config.yaml
vocab_size: 8192
rope_fraction: 1.0
init_std_o: 0.0
optimizer: "muon_variant"
schedule: "wsd"
train_tokens: 655600000
Each number is 128 + 32 x the weight over the matrix's rms, rounded and kept within 0 to 255. Layers, rows and columns count from 0.

# layer 3 MLP gate, 1728x576, rms 0.131, rows 1620-1635, columns 288-431
[[101 182  74 165 131 149 209 144 106 109 135 151  52  99 120 162 119 159  77 141 180 134 122 129 180 159 120 138 133 119 131 123 118 185 152 147 128 135 111 183  96  91  86 135 157 123 126 134 183  79 118 149 104 137 169 121 142 160 140 131 120 133  91 122 156 142 126 107 121 154  77 116  97 115 129 105 153 141 153 107 150 168 143 114 131 169 114 195 196 196 118  56 107 145 146 110 167 103 152 131 204 141  99 135  53 135 151 133  46 125 131  90 138 161 165  68  83  93 155 173  44 162 109 111 146 100 136  84  97 155 140  85 140 104 139  99 130 119 132 163  36 138 163 172]
 [ 86 128  86 124 140 100 115  89 120 176 129 173 154 149  81  94 155 155 135  91  91 191 137 121 118  99 123 126 108  98 179 144 130 220  97 102 120 167 112  74 171 108 116 106 186 140 153 124 119 139 164  82 109  97 101 127 103 164  62 118 164 121  97 166 167 119 134 115 117 109 105 120 117 138 161 209  87  76  45  44 107  62 102 141 153 149 121 135 215 178 126 128 141  73  90 111 171 117 153 102 170  65 194 167  89 118 152  66  98 128 133 114 134 143 173  72 154 114 109  80 109 117  73 117 118 178 148 148 139  85 115 128 140 146 150  97 132 118 142 139  98 186 189 147]
 [153 138 124 130  92  81 100 118 118 130 129 137 173 200 158 127 140 135  73  89 149 141 100 148 166 130 176 127 135 127 126 141 153 112 100 151 109 143 140 171  75 121 144 105  88 168 135 109 112 127 110 101 125 157  86  80 153 167 105 125 138 148 109 145 113 103 111 198  80 195 171 129 181 131 119 154 158  56 127 111 107  76 155 100 158 140 168 153 136  68 108  96 120 134 138 109  85 146 168 158 118 103 156 139  67 100 102 119 101 113 123 114  78 147 176 129 181 119 136 194 132 110 180  84  83 143 115 164 177 152 147 126  89  96  93 145 161 196 126  89  59 146 156  85]
 [113 148 228 109 110 154  91 139 101 116 154 132 102  67 158 162 156 130  66 150 180  70  36 184 129  86  93 194 116 153 111 132 141 111 133  99 116 101 164 120 131  65 107 106 187 107 109 124 118 143 142 110 133 195 157 103  91 126 163 119 132 164  96 165 128  74 125  95 116 117 149 120 168 130 146 144  92 131 120 180 186 155 130 147 119 174 132  99 128  21  98 183 122 134 105 131  92 126 111 138 140 141  68 138 132 156 164  46 117 112 138 128 133 140 111 172 163 171 137 162 132 178 128 138 123 124 146 138 152 170 139 168  97 108 130 134 144 104  87 165 129 135 150  96]
 [ 46 104 142 159 170 185 167 104 137 118  88 160 156  98 100 186 136  63 107 158 139 109  84  95 119 137 195 135 172 110 160 125 143  85 207 148 124 152 106 128 146  98 145 141 132 118  86 138  91 102 160  97  59 103 164  80 112 114 124 108  95 145 181 128 109 116  74  96 149 122 135 134 143 165 170 116 149 159 154 202 142  86 195 133 145 111 132 102 148 201 183 128 114 129  93 122  90 157  95 144 224 122 138  88 142 143 144 161 108 120 149 149 106 193 187 117  63  63  66  86 140 139 159 127 112 187 143  41 157 151 134 156 112 168 120 140 167 114 152 182 153 168 156 168]
 [ 53 120 160 159 113 109 142  87 113 140 122 109 131  86 112  96 148 120 127 120 109 157 153 140 169 114 154  95 132  74 129  77 125 142 112 107 126  93 123  71 115 155  94 134 139 160 107  69  99 148  81 120  80 106 140 149 143 148 102 169 149 114 176 105 109  87  69  71  93  65 120 143  77 178 142 165 110 109 115 100 117 102 157 111 108 110  99 134 142 111 102 133 154 156  80 110 157  77 134  70 181 133 116 110 169 132 146 158 125 126 133 114  97 157  88  99 168  84  95 125 106 120  92 163  79 129 155 144 137 154 115 114 121 170 133 127 142 169 138 153 120 149 169 139]
 [112 136 132  76  98 149 122 153 167  86 128  91 101 113 168 116 124 123 104 122  99 102 118 116 131 168 132 128 114 112 131 118 159 124  94 151 110 115 132 101 133 101  69  91 114 165 114  80 109  85 118  75 133 108 155 172 128 142 151 143 122 156 127 158 168 106 165  98 195 138 150 148  84 102  55  85 194 146 123 143  89  56 118 108 137 181 145 141 112 111 139 118 108 126 160 113 123 145 158 149 102 120 129 104 147 154 118 137 179 163 141 130 214 121 153 135 109 110 159 139 161 172 106 150 122 126 159 118 105 146 141 105 155 129 112 139 165  92 139 188  96  63  91 160]
 [134 100 165 191 123 120  69 106 135 106  53  91 120 127 145  99  94 116 137 108 133  94 143  99 166 133 104 131 174 111 110  97 111 109  69  88 120 126 129 191 149 113 137 121 177 135 141 116  55 143 159 148 120 171 127 108 126  69 108 100  86 198 133 131 103 125 156 114  98 170 119 123 128 148 178 134  84 148  77 147 168 121 161 111 123 116  99 124 117 128 136  64 136 113 140 139 148  51 171  91 111 104 119 123 128 141 131 127 118 120 106 129 155 104 153 111 119 127 108 116 132  92 151 168  74 159 197 159 151 113 118 130 153  65 174  84  71 105 158 148  79 137 197 125]
 [116 140 132 164  99 128  94  85 132  79 178 143  99  91 150 172 113 103 122 103 131  92 118  69  52 112 123 100 110 168 167 137  99 129 137 132 129 115 157 129 136 103 113 143 141 104 155 131  94 144 198 136 110 121  77 156 162  92 128 103 109 141  96 143 139 179 130 140 144 146 149  91 135 112 136  95 139 122  24 147 140 104 161  82 112 120 137 140 102 111 116 175 120 121  98  84 139 107 113 150 136  76  82 156  75 198 176  80 141  83  93 180  67  89 135 123 164 123 165 153 124 157  93  65 135 128 132 119 143 115 152 123 105 103  53  82 172 172 149 155 118 206 122 116]
 [ 69 154 114 173 171 111 111 125 145 104  82 130  76 144 172 147 133  45 137 140 148 140  79  98 115 102 100 103 121 143 154  88 169 109 163  83 107 125 127 164 116 115 152 102 101  63 106  70 121 106 107 160 111  78 147  91  89 123 112 140 199  97 152 113 112 187  90 145 155 137  99 185  83 145 162 115  91 112 182 117 116 158 133 114  83 158 159 128 100  99  79 142  47 147 113 152 140 110 140 158 142  92 153 125 135 109 146 109  66 128 106 181 131 107 112 117 153 126 154 101 140 222  64 110 153 180 127 101 145 178 175 158  57  64 151 165 126 134  89 164 151 146 174 146]
 [162 151 156  85 163 105  92 138 162 167  64 113 134 181 122 145  84 139  94 166 125 137 141 163 145 166  78 144  52 142 159  98 143 143 113 130 157 125 234 166 150 134 136 145 132  95 152 153 142  92 166 143 105 147 123 121 141 165 108 100 157 168  98 117 111  95 124 113 178 113 166  67  78 140 124 116 109 103 191  89  88 133 132 140  69 135 125 160  75  96 124  97 184  93 164 114 119  99 201 155  83  57 181  77 119 131 153 149 105 180 162 168 173  86 187 156  61 122  72 142 144 114 161 105 143 131 145 117 112  99 155 146 181 156 103 137 106 160 167 163 143  91 101 155]
 [118 116 125 147 127  91 145 125 126 124 105 106 169 126 129 143 147 111 179 126 143 168 142 133 131  91 140 197 175 191 140 157 141 177 134 150  93 125 102 164 182 132  67 135 127  94 131  88 128  69 171 150 164 119 244  78 150 218 113  95 116  91 112 126 148  98 140 108 128 140 137 164 167  72  95  97 117 177 183 141 131  88 111 113 109 134 129 136 137  68 136 124 146 170 144 116 139  84 160 114 132 137 108 126 181 143 161 102  50 160 117 160 146 184  86 149  79 149 110 101 133 156 132 129 146 118 171 158 105 107 123 172 107  78 149 122 174 111 116 125 158 131 161 119]
 [130 135 100 113 153 142 107 114 125 141 123 105 102  75 130 122  97 155 119 123  52  84 142  94 111 124 149 105  95 111 196 124 151  91 134 164 171 115 145 125 132 110 109  99 129 156 116  96 118 112 153 144  99 188 123 145 139 102 166 154 228 156 142 122  88 126 142  90  69  89 158 110 111 105 174 162 141  93 104 137 146 118 136 147  95 109 132 125  69 115  77 173 149  93 102  58 161 102 108 107  78 166 109 146  85 145 101 196 159  82 183 151  98  89 141 101 166 128 172 135  49 149  74  76 106 181  94 119 127 219 151 109 127 102 158 141  86  97  99 119  87 174 111 116]
 [145 166 160 132  38 159 162 128  87 112 147 116 145 115 119 138  99  95  61 107 158  94 129 126 126 104 113 178  71 169 111  91  16 143 136 126  83 118 157 132  73 129 163 118  76 100 169 161  99 107 145 138 126  92 193 150 153 124 128 115 144 147 119 163 140  98 187 161 138 129 135 131 125 166 105 139 118  86 114  66 140 109  84 152 102 108  97 130  58 161 122  92 150 135 109  95 163  74  92 162 111 132 171 179 195 157 123  78  92 110 136 129 146 116 120 170 111 158 163  70  47  99  99 159 104 171 121  87  81 108 112 136 132 105 105 118 171 145 154 141 114 159 107 101]
 [ 93 140 180  84 128 158 126 153 151  93 183  95 147 142 134 104 119 127 120 142 170 138 105 124  75 137 127  84  51 136 178 116 197 141 146 120 167 104 150 140  79  96 113 142  77 117 153 146 124 142 143 141 107 139 145 135 136  85 108 171 134 154 118  87 150 155 106 213  51 144 117 133 155 140 138 118 105 141 151 129 145 111  64  90 193 135 182  77 174 103  94 128 149 164 101 163  83 108 135 160 114 143 203 102 138 164  93  89 156  65 139 140 198  14 125 115 135 105 166 134 118 102 153  97 156 138  78 114 125  54 153 211 167 157 111 135 159  99 138 181 102 153 119 117]
 [112 172 156 131 192 138 136 131 148 155 149 114 103 129 134 157 151 134 146 137  50 132 167 116 165  91 142  55 151 142 155 127 110  65 124 156 159 144  64 145 108 195  98 132 109 100 111 113 153 114  51 148 122 162 158  73 185  81 125   1  91 141 176 165 184  89 108 153 141 107 124 120 108 148 116 166 125 107 137 118 140 167 111 144 135 170  93 172 115 141 166  39 117 161 138 148 163 117 165 157 221  74 111 189 130  59  84  98 133 126 131 130 135 122 129 144  84 193  96 105 163 121 183 134 135 165 134 149 117 173  88 135 124 141 114 120  42 213 158 115 117 157 153 149]]
# layer 3 MLP up, 1728x576, rms 0.131, rows 1620-1635, columns 288-431
[[130 133 135  75 114 142 169 131 146 137 135 127 159  78 116 104 103 147 135 136 162 189 122 165 153 124 128 144  77 106 127  99 153 136 149 119 148  89 115 128 120 140 139 152  98 142 139 184  88  96 114 146 125 141 187 174 103  99 146 126 169 119 102 157 138 156 142 113 119 144 108 183 127 145 162  98 141 122 164 127 144 124 143 194 136 114 105 111  98 178 127 117 120  87 174 124 124 150 156  87 101 126 156 149 149  85 145 141  79 109 104  89 177 137 167  89  74 137 192 185 118 121 153 144 141  59 171 139 130 100 102 135 162 120  95 166 163 114 117 107 132 109 100 104]
 [144  83 131 108 181 150 134 188 120  96 152 119 117 109 153 125 164 114 117 151 138 111 111  83 155 138 103 148 172  94  90 147 115  85 199  94 151 106 143 174 153  91 102 138 129  99 135 144 167  73  80 118 122  77 108 129 144  69 166 161 124 111 155 143 107 116 165 122 143 102 102 108 110 108  96 104 132 181 149 141 133 136 124 116 128 132  99 146  44  71 155 167 170 105 171 142 134 160 138 186  64 142 122 130 105 162 116 186 152 104 171 146  77 111 138 139  97 142 141 178 161 181 175 132 101 106 115 127 139 105 154 121 115  77 116  75 137 142 128 133 145 145 120  94]
 [105 109 132 134 148 177 132 163 208 144 100 168 107 123 128  64 144 153 150 136 105 123 112  85 119 133 150 154  84 161 172  79  91 132 179 119 150  91  92 135 134 104  80 160  89  85 142 153 106 139  92 145 124 148 131 137  72 160 149 118 169  93 121 163  77 143 116  72 133 155 181 123 136 148 155 123 133  92 189 140 122 167 120  79  68 144 111 172 138 138 113 130 138 143 109 159 150  86  86  87 135 102 146 127 162 133 136 153 143 136 141 168 119 130 188 110 118 141  88  88 182  83 146 168 143 132 109 128 141  83 106 179 197 139 134 123  99 153 160 174 199  99 166 156]
 [100  57 104  81  55 165  93  67 161 105 127 145 121  88 152  82 119  99 153 105 151  80 136 115 152 161 168 118 173 110 131  71 147 160  81 120 141 127 155 142 175 134 105 161 110 129 142 116 139 144 190 102 128 149 123 119 137 148 130 101  88  95 120 134 130 156 151 150 152 124 121 107 147 108 111 127 122 110 114  87 173 136 114 138 167 115  94  99  70  65 164 132 141  86 131 153 108 102 127 148 152 133 116  59 162  97 129 136 171 134 125 186 132 113 113  74 137  39 118 165 132 163  97 127 182 115 164  96  86 110 176 181 145 119 177 119 148 121 177 188 103 106 170 145]
 [ 86 144  88 114  88 101 149 144 168 204 112 142 102 145  71 154 121  92 161 112 114 126 125 105  95 169  90 116  62  56 113 157 150 127 129 120 125 117 155 219 116 127 127 177 117 106 108 119 139 143 116 135 158 140 151 158  91 151 114 138 172 189 106 109 174 111 141  99 104 143 130 118 156 130  91 115 163  45 135 127 101 119  89 160  53 104 146 122 198 127 150 142 108 107 135 187 149 130 151 173 131 133 222 125 105 157 157 116  95  82 125 155  64 100   0 137  94 139  82  91 109 144 131 131 108 125  42 104 114  77 159 156 148 167  89 168  84 156 139 110 143 122 172 167]
 [ 75 172 182 104 138 153 140 119  81 165 136 113 170 102  38 100 121 105  89 115 114 124 138 145 180  74 159 149 110  71 126  91 109 150 134  99 105 146 120  61 104 154 173 113 116 142  97 108 102 122 130 128 106 147 113 122 192 116 129 127  31 120 167 154 142 144 119 115 127  94 131 151 105 141 161 177 111 108 113 188 145 116 172 110  90 100 184 213 177 128 136 152 155 138 142 105 139  97 143  86 175 178  71 125 110  92 179 199 110 108 103 107 150 104 117  93 135  81 100 112 116 102 120 104 133 134 138 117 160 132  75 113 145 205 155 111 150 145 111  82 121 129 145 184]
 [145 137 119 118 111 145  72 178 113 192 171 200 117 167 168 108  68 119 176 114 167 149 141  95  84  75 118  75 106 108 119 138 117  87  79 103 114 201  99 124 150 151 134 129  98 186  76  95 145 137 101 113  81 173  61 105 115 136 125 109  98 110  88 170 190 161  99  93 134 174 114 130 117 170  59 132 101 120 111  95 114 117  54 114  73 145 137 134  89  96 105 176 105 131  97  88 181 129 112 122  81 160 147 167 131  92 172  66 149  99 100  99 163  74 105  98 169 194 157 115 127 109 116 130 156 151 185 132 117 113 110 100 153 134 127 122  65  76 186 132  63  87 161 115]
 [111 118 179 142 114  95 116 148 155 126 171 132 122  85 100 111 145 130 131 114 116 103 125 165 140 153 124  96 184 148 167 173 158  96  94 128 151  81 100 155 123 112 130  99 145 155  85 132 131 131 112 113 163 144  68 159 140 157 105 104  78  95 133  99 138 182 111  37  81  96 131 186 185 121  85 123 130 104 101 121 104  94  77  98 171  99  80  79 174 133 115 128 129  89 167 153 105 161 174 167 120  95  87  79 122 148 125 112 113 175  89  92 146  93 173 124  92 136 111 127  91  66  78 124 111 149 189 129 151  92 119 105 163 135 191 150 120 152  92 112 124 119 157 120]
 [141 136 111 136 110 114 159 162 113  97  77 151 157 146 182 132 141  94 184 159 146 150 127 130 120 137 115 186 129 114 151 147 149 170  99 139 149 145  93  87 139 177  92 122  96 128 147  99 104 117 132 134 155  80 158 133 122 142 197 140 196 125  98 148 157 142 188  78  63 129 121  64 152 149  82 155 133 190  99  93  56 104 120 147 146 144  96  96 109 113 141 115 126 114 143 168 160 213 173 105 150 150 121 131 159 136 110 153 125 113 101 112 150 163 125 140  67  81 112 118 156 139 128 175 166 115  95 148 201 156 121 110 156 126 134 134 107  95 121 107 132 100 176 134]
 [174 135 161 169 153 120 130  71  80 122 132 111 142 138 127 142 126 102 157 177  94 122  88 146 104 144 121  98 155 176 101 170 160 163  90  73  99 152  50 116 118 127 179 115 125 131 119 120  40 117 120  64 188 101 187 161 148 118 173 165  86 108  69 121 158 147 173 131 127 162 110 132 149 110 155 160  87 124 137 146 118 178  76 123 114 147 137 118 153 100 138  94  66 134 105 169 163 120 126  80 161 134 141 101 135 131 108 130 138  94 149 173 171 105  81  61 134 125  98 149  93  72 138 106 125 179 193 156 158 103 179  85  86 179  91  93 155 160 128  87 134 116 126 144]
 [129  77 158 123 198 111 147 154 132 169 182 143 131 207 174 144 118 145 145  64 176 128  92 134 135 140 158 135 166 127 107 136 149 144 175 132 106 126 134 113  65 102 155 132 169 174 110 165 134 165 139 101 101 121 181  95 158 110 102 118 156 144 111 161 130 105 120 109 115  63  73 143 112 103 132  87 113 186  57 179 129 113 126 181 158 149 115 152 135 101  84 139 109  81 157 113 138 119 120 126 116 134 112 115 120  61 145  76 132  84 140  80 159 101 162  66  78 119 153  97 149 154 137 154 134 159 122 140 137 160 112 121 159 122 186 126 118 135  93 154 147 159  53 154]
 [188  86 134  66 158 127 175  82 127 154 180 146 113  91  94  73 119 126  97 134 170 121 149 127 184 171  96 119 121 118 134 163 202 132  91  95 159 115 105 130 122 155 126 105 169  88 109 139 109  72 137 142  98 127 150  88  91 134 144 135 126 193 124 127 158 151 184 145 178 187 105  70 157 150 179 117  93 124  94 128 127 175 101 144 118 119 102 145 124 197 146  99 119  99 144 127 135 152  52 177  58 112 108 162 143 155 102 186 130 118 138 114  97 130  88 160 123 128 100 114 113 129 154 137 101  47 122 125 139 203 102 131 109 167 148 138 169 183 181 133 142 100 163 134]
 [163 114 148 145 149  77 180 100 138 179 145 146 143 117 139  77  95 124 170 128 176 128 155 138 101 131  74 112 104 116 151 129 139 107 130 139  99 173 144  97 150  75  99 173 131 207 138 165 119 128 130 106 136 109 182 128 162 155 116 172 138  81 160 198 181 167 184 116 140  79 144 128 180 181 110  85  60 111 160 170 114 167 126  60 145 137 117 145 136 112 177 144  95 115  94 113 142 167 143  84 156 177 115 115 122 116 135 115 127 121 137  97 147  80  85 112  58 160 119 166 145 189  85  94 110 108 131 154 129 106 120 131 171 108 109  98 149 124 135 134 127 153 145 145]
 [144  31 144 126 160 145 126 147 181 139  91 208  68 110 154 113 179 145 132 118 103 124 146 146 120 153 144 142 102 108 134 125  83  83  97 129 130 120 158 122 114 108 143 120 176 153 154  99 151 161 171 106 132 134  97  89  93 128 186 136 104 134 119 125  58  96  69 108 140  37 152 181 125 141 173 156 130 154 165 204 104 163 138 149 142  73 132 128 116 100 155 162 120 137 124 161 129 137  99 126 102 163 183  80 117 153 109 141 140  98 200 141  93 125 125 136 169 163 154 101 160  89 139 103  64  99 114 150 104 159 110 121 161 160 130 115 130 133  80 120  91  94  89 201]
 [113 128 209 105  96 114 146 123 140 128 141 167 136 129 158 156 150  73 139 130 147 148 153 132 135 191 112  76 135 118  90  61 125 167 158 140 142 138 146 121 138  78 128  94 135  84 113 181 126 224  89 154  94 179  92 119 162 164 118 138 111 112 154 114 189 152 179 130 130 103 186 122 138 135 144 142  85 113 136  95 142 144 123 154  86 158 106 177 114 129 119 142 133  81 153 126 149 115 106 164  92 119  58 164 148 126 158 168  98 124  80 109 116 128  99 117  97 176 170 154  95  47 102 148 159 118 137 119  73 108 139  73 137 103 158 149 163 198 110 135 154 143 147 146]
 [128 158 122 147 103  71 109  82 193  96 135 144 150 143  82 156  87 133  77 154 106 153 136 106 157  84 120 136  83  80 193 114  82  94 119 122 223 116 127 137  97  93 112 177 114 184 155 132 142  79 111  64 109 107 142 172  95 136 101 119 162  99 192 123 114 104  79 163 144 151 135 166 155 131 115 206 103 115 130 134  98  32  88 146 131 157 163 173 142 193 180 131 175 143 100  94 137 116 147 130 163  78 130 191 217 122  86 152 136  72 131 181 115 136 119 110 181 141 113 121 154 128  83 159  63 145  52 166 141 183  98 101 137 116 171  61 108 118 131  87  61  97 113 150]]
# layer 3 MLP down (transposed), 1728x576, rms 0.139, rows 1620-1635, columns 288-431
[[162 132 122 136 158 143 105  70 158 145 199 117 125 151 174 159  81 124 129 136 113 156 122 160  96 126 130 119 109 137 114 102 108 100 140 111 145 174 165 163 154 149 152 137 165 122 151 100 116 114 111 139 124 150 130  98 107 131 102 122 113 105 106 146 107 140 131  88 148  86  85 134 167 194 126 182 121 155  86 123 110 161  50 141 111 132 129 124 125 134  96 126 105  82 125 104 141 113 179 127 123  95 101 118 136  75 179 154  51 156 157 153  50 156 118 113 110  87 183 128  55  91 156  81 153  71 158 145 107 146  89 117 167 127 118 116  87 108 148  87  86 159 143 122]
 [122 109  88  95 107 125 142 112 126 112 131  99 177 110 169 128  99 168 160 128 130 111 115 113 128 122 117  90 130 154 147 102 132 162 136 124 134 134 144 173 128 117 104 185 105 143 157 125 117 122 106 134 143 104 103 124 156 114 158 139 135 144 121 137 189 148 185 141 166 112 121 142 128 136 147  87 105 166 123 170 121 105 150 170 119 103 154 109 112 112 109 128 142 127 102 102 118 176 125 112 143 121 122 150 149 181 111 143 114 133 163 115 169 108 141 104 102  97 145  77 150 172 174 147 169 116  68 142 110  91 129  84 110 112 181 124  80 121 121 155 138 148 102  87]
 [143 114  88 141 130 159 174 178 200 115  97 181 138 133  88 110 181 108  98 133 156 160 103  63 144 118 127 129 132  59 150  93 143 178 150 179 103 127 142  85 177 129 115 137 112  99 108 116  73 127 118  71 156  86 169  82 153 109 144 202 114 181 182 140 129 157 138  96 129 148 160 137 136 137 176 149 109 139 142 115 170 205 151 140 156 138  77 148 130 126  95 118 154 158  99  85  90 103  74 127 143 109 145  95 145  99 115 156 128  91 111 106 130 101  74 160 111  82 135 100 171 123 165 109 145 112 112 116 138 141 151 142 184 120  99 136 129  91  80 127 155 142 101  99]
 [105 179  72 144  93 135 128 134 124 142 131 161 112 126 139 194 156  69  68  84  83 142 123 117 190 182 118 167 126 111  75 124  85 139 113 124 122 162 163 143 122 120 173 166  68 131 112 120  94  94 167 169 114 164 166  53 154 125 139 113 145 153 118 140 134 126 132 146 154 162 127 161 140 126  50  96  63 115 134 138 182 121 207 139  91 198 143 145 144 141 133 101 157 165 102  93 100 147  98 116  95 107  57 139 109  94  97 131 110 157  88  96 130 152 116 215 123 137 118 104 108  72  44 130 123 138 157 136 109 164 188 113 119 151 148 103  88 138  95 131  76 113 110 149]
 [102 152 158 150 102 144 112 101 161 121 112 137 121 159 132 157 112 155 114 164 149 166 105 181 153 135  99 152 128 100 169 110 148 168 156 136 169 103  92 131 145 127 122 112 103 102 137 130 105 148 116 185  99 169 160 138 144 148  59 155 120 107 146  69 107 180 131 124 107 150 174 154 186 143 155 156 126 146 112 156 129 110 180 114 150  98 131  49 164 177 171  96 157 140 175 144 176 118 110 158 137 110 164 101 102 157 133 117 104 138 105 155  96 188 108 133 146 171  78 136 100 148 174 146 134 119 129 188 101 119 118 150 129 151 111 179  75 200 114 103 147 115 178 165]
 [177 156 107 158 107  81 153 142 110 170 186  99  90  96 131 133 103 143 118 154 129 110 152 118 121 168 121 136 140  86 149 135  81 112 112  93 132 164  94 114 136  79 172 129  92 121 119 152 106 158  85 155 114  74 174 116 153 138 115 112 105 109 139 148  81 139 145 115 131  87 164 139 133 173 136 219  90  48  91 127 151 113  87 111 129 143 107 166 173 180 146 144 108  91 163 142  93  93 114 114 145 144 115  86 145 113 145 104  79 139  96 140 106 146  85  95 146  91 155 156  92 157 120 102 126 132  89 110 115 167  72 121 130 113 116 193 119  92  55 136 144  43 145 104]
 [147 136  54  51 178 208 192 157 138  82 159 173 114 168 146 117 160 117 143 165 143 133 170 139 174 140 105 110 152  91  46 143  97 120 124 140 127 170  93 126 195 143 162 189 128 168 171 183 156 124 121 127 137  94 174 210  73 169 108 165 131 166 150  94 157 176  96  65 131 101 188 168 136 204 151 160 136 160 162 250 115 133 166 154 109 138 118 150 132 138 104 121  85 123 175 123  89 133 165 188 147 170 159  90 166  70 145  86 126 127  83  95  79 107 139 118  61 131  73 160 121 136 144 126 173  47 161 131 142  75 126 146 119 134 135  76  99 182 103 156 136  97 162 130]
 [137 112 136 127 142 110 111  99  95 152 105 100 124 162 128 152 151 108 181 111 168 161 128 137  97 158 121 162  84 138 175 119 152 124 124  79 146 160 140 105 109  66 134 157  95 132 106 139  66 134 137 113 111 143 125 126 115  93 134 164  63 150 141  96 150  85 138 153 124 120 119 131 185 135 138 150 122 142 166 131 143 164 155 132 123 115 170 113 156 132 224  89 126 161 169 103  91  77 169 148 113 118 116  98 149 114 136 130 144 173 120  81  77 158 109 184 174  67  88 128 101 121 139 129 152 133  92  98 145 147 158  63 149 174  96 110 143 147 135 115 128 142 140 151]
 [203 194 144 119 143 108 147 151  87 140 156 130 125 131 159  83 121  87  88  86 151 120 119 134 110 171 115 103  63 147 148 107  78 127 151 148 154 146 141 134 163 111 164 108 119 134 118  85 115 118 136  87 148 120 138 124 155 129 141 151 147 129 140 120 132 131 152 111 146 142 139 105 123 184 111 128 137 213 135 102 106 135  76 131  78  91  94 130 102 147 132 112 131 205 137 166 137 182 128 131 150 164 140 126 130  12  44 130  72 110 140 111 137 133 128 157 125 109  76 156 125 142 129 140 115  60 189 142 183 111 132  95 124  85 115 178 147 152 141  97 178  77 140 121]
 [ 94  96 132  96 112 123 153 216 140  82 122 151 131 119 109  89 144 201 140 130  72 126  94 120 179  65 130 137  77  99 110 114 102 152 107 152  79  99 167 133 172 149 157 125 128 170 109 160 116 142  79  78  95  89  78 139 144 167 141 136 100 123 138 124 125 162 168 114 204 111 122 114 102 115  96 166 138 142 116 117 170 112 116 149 152 133 151 116 129 170 136 176 119 136 142 131 158  94  79 132 110 119  92 150 147 124 148  55 134 127 124 132  65 142  88 155 127 113 164 115 137  40 110 141  83 145 134 142 120 171 139 117 118 123 169 112 192  73 140 172 130 157 174 119]
 [136 131  85 138 152 139 150 121 138 107 119  79 181 113 147 139 101 151 195 148 152  92  77  98 113 156 129  88 102  71  99 140 100 137 178 106 162 119 125  93 120  56  99 152  97 174 161  99 148 105 141 106 182  67 104 147 136  89  80 114 130 149  87 170 137  80 113 166 131 179  97 116 137 112 103 108 130  79 168 133 190 140  72 144 148 149 132 149 121 159 143  82 214  93 157 132  52 159 137 122 143 126 118 117 139  76 166 159 132 134  88  99  73 155 169 113 149 169 130 173 129 181 113  99  84 118 112 172 124 118 152 109  80 154  60  85 148  92 114 155 146 139 125 148]
 [132 104 169 150 159 147  94 138 140 100 162  85 104 100  87 156 135 150 121 162 117 117 149 121  91 146  77 128 142 107 163 140 130 214 121  88 106 131  78 165 121  77 148 133 114 144 101 116 159 135 121 137 146 152 171 119 149 161 160 128 137 190  98 160 181 190 134 130 137 192  93  85 125 106  87  78 130 166 124 116 123 111 127 129  92 165 150 105 103 130 134  98 162 150 100 148 196  93 100 129 167 172 115 139 151 102 109 124 127 159 107 146 153  96 183 216 111 162 178 113 125 150 178 147 140  91 131 125 147 105 152 188 155 115 113 137 146 140  80 169 144 120 152 102]
 [ 98 193 136 177  83 161  95 103 124 138  88 141 160 106 115  87 162 145 141 132 155 147 111 134 116 152 164 107 130 171  77 202 136 157 118 169  86  73 176 142 115 135 124 134 203  95 122 169 165 104 132 179 112 111 166  86 132  96 143  83 118 147 172 124 117 150 177 114  79 150 127 177 167 208 135 106 141 186 194 156 154 157  79 147 124 131 103  99 139 101 169  95 103 165 141 101 171 194 142  97 138 119  54 167  66 137 111  51 180 146 108 144 163 131 138 107 113 147 145 185 160 130 154 125 142  93 128 173 160 112 141 118 130 101  79 188 107 128 163 143 136 107  93 158]
 [116 137  66  71 142  73 109 103 118 120  89 154 137 158 144 121 131 101 154 123 126 101 107 131 133 158 137 173 135 118 162 108 176 136 120 111 157 113  91  81 175 116 139 137 128 113 153 105 160 117 102 176 139 110  85 125 125 116 136 151 120 119 133 153 135 140  70 145 140 123  88 122 108 110 153 156 124 145  75 168 149 138 159 139 134 139 166 142 164 215  91 116 170 119 106 101 132 189  91 170 160 126 155  76  75 125 206  75 141 161 162 148 120 137 110 155 152 150 144 124 145  94 105 135 147 122 141 120  92 114 134  94  97 122 109 164 107  83  96 179 175 139 151 128]
 [143 167 133 154 120 169 180 132 157 143 104 120 136 168 172 141 131 144 134 143 102 185 105 130 144  70 118  84 138 133 108 180 111 116  80 148 134 126 145 166 141 166  54 115 187 178 153 177  94 147 115 159 134  64 145  92  45 129 143 189 152 130  83 107 117 171 163 108 194 125 126 132 132 157 110 169 190 134 134 174 104 147 125 129 134 104 126 131 156 102 157 118 220 122  95 176 111  73  93 115  87 136 140 114 113 131 137  95 140  90 137 136  93 120 171 129 104 189 128 168 105  64 134 125 173 108 108  91 153 164 141 142  82 101 133  95  97 107 147 133 241 173 111 154]
 [163 139 146 162 140 128 161 149 104 114  92 149 162  89 179 128  76 118 120 143 130 121 159 125  99 158 132 115 102 108 136 130 126 135 128 129 183 140 129 105  64  73  72 163 158 159 134 130  45 141 115 145  68 182 129 147 138 114 136 118 159 140 107 142  88 154 159 131 143 167  71 163 128 118 146 108 147 123 179 124 106 138 148 160 174 129 148 192 153 153 159  94 162 127 127 141 150 152 119 163 104 141 117 179 153 108 117 155 122  33  89 147 121  75 104 131 139 162 187 165 165 126 162 165 130 181 190  87  30 115  76 114 163 129 129 109 136 104  92  87  29  75  94 184]]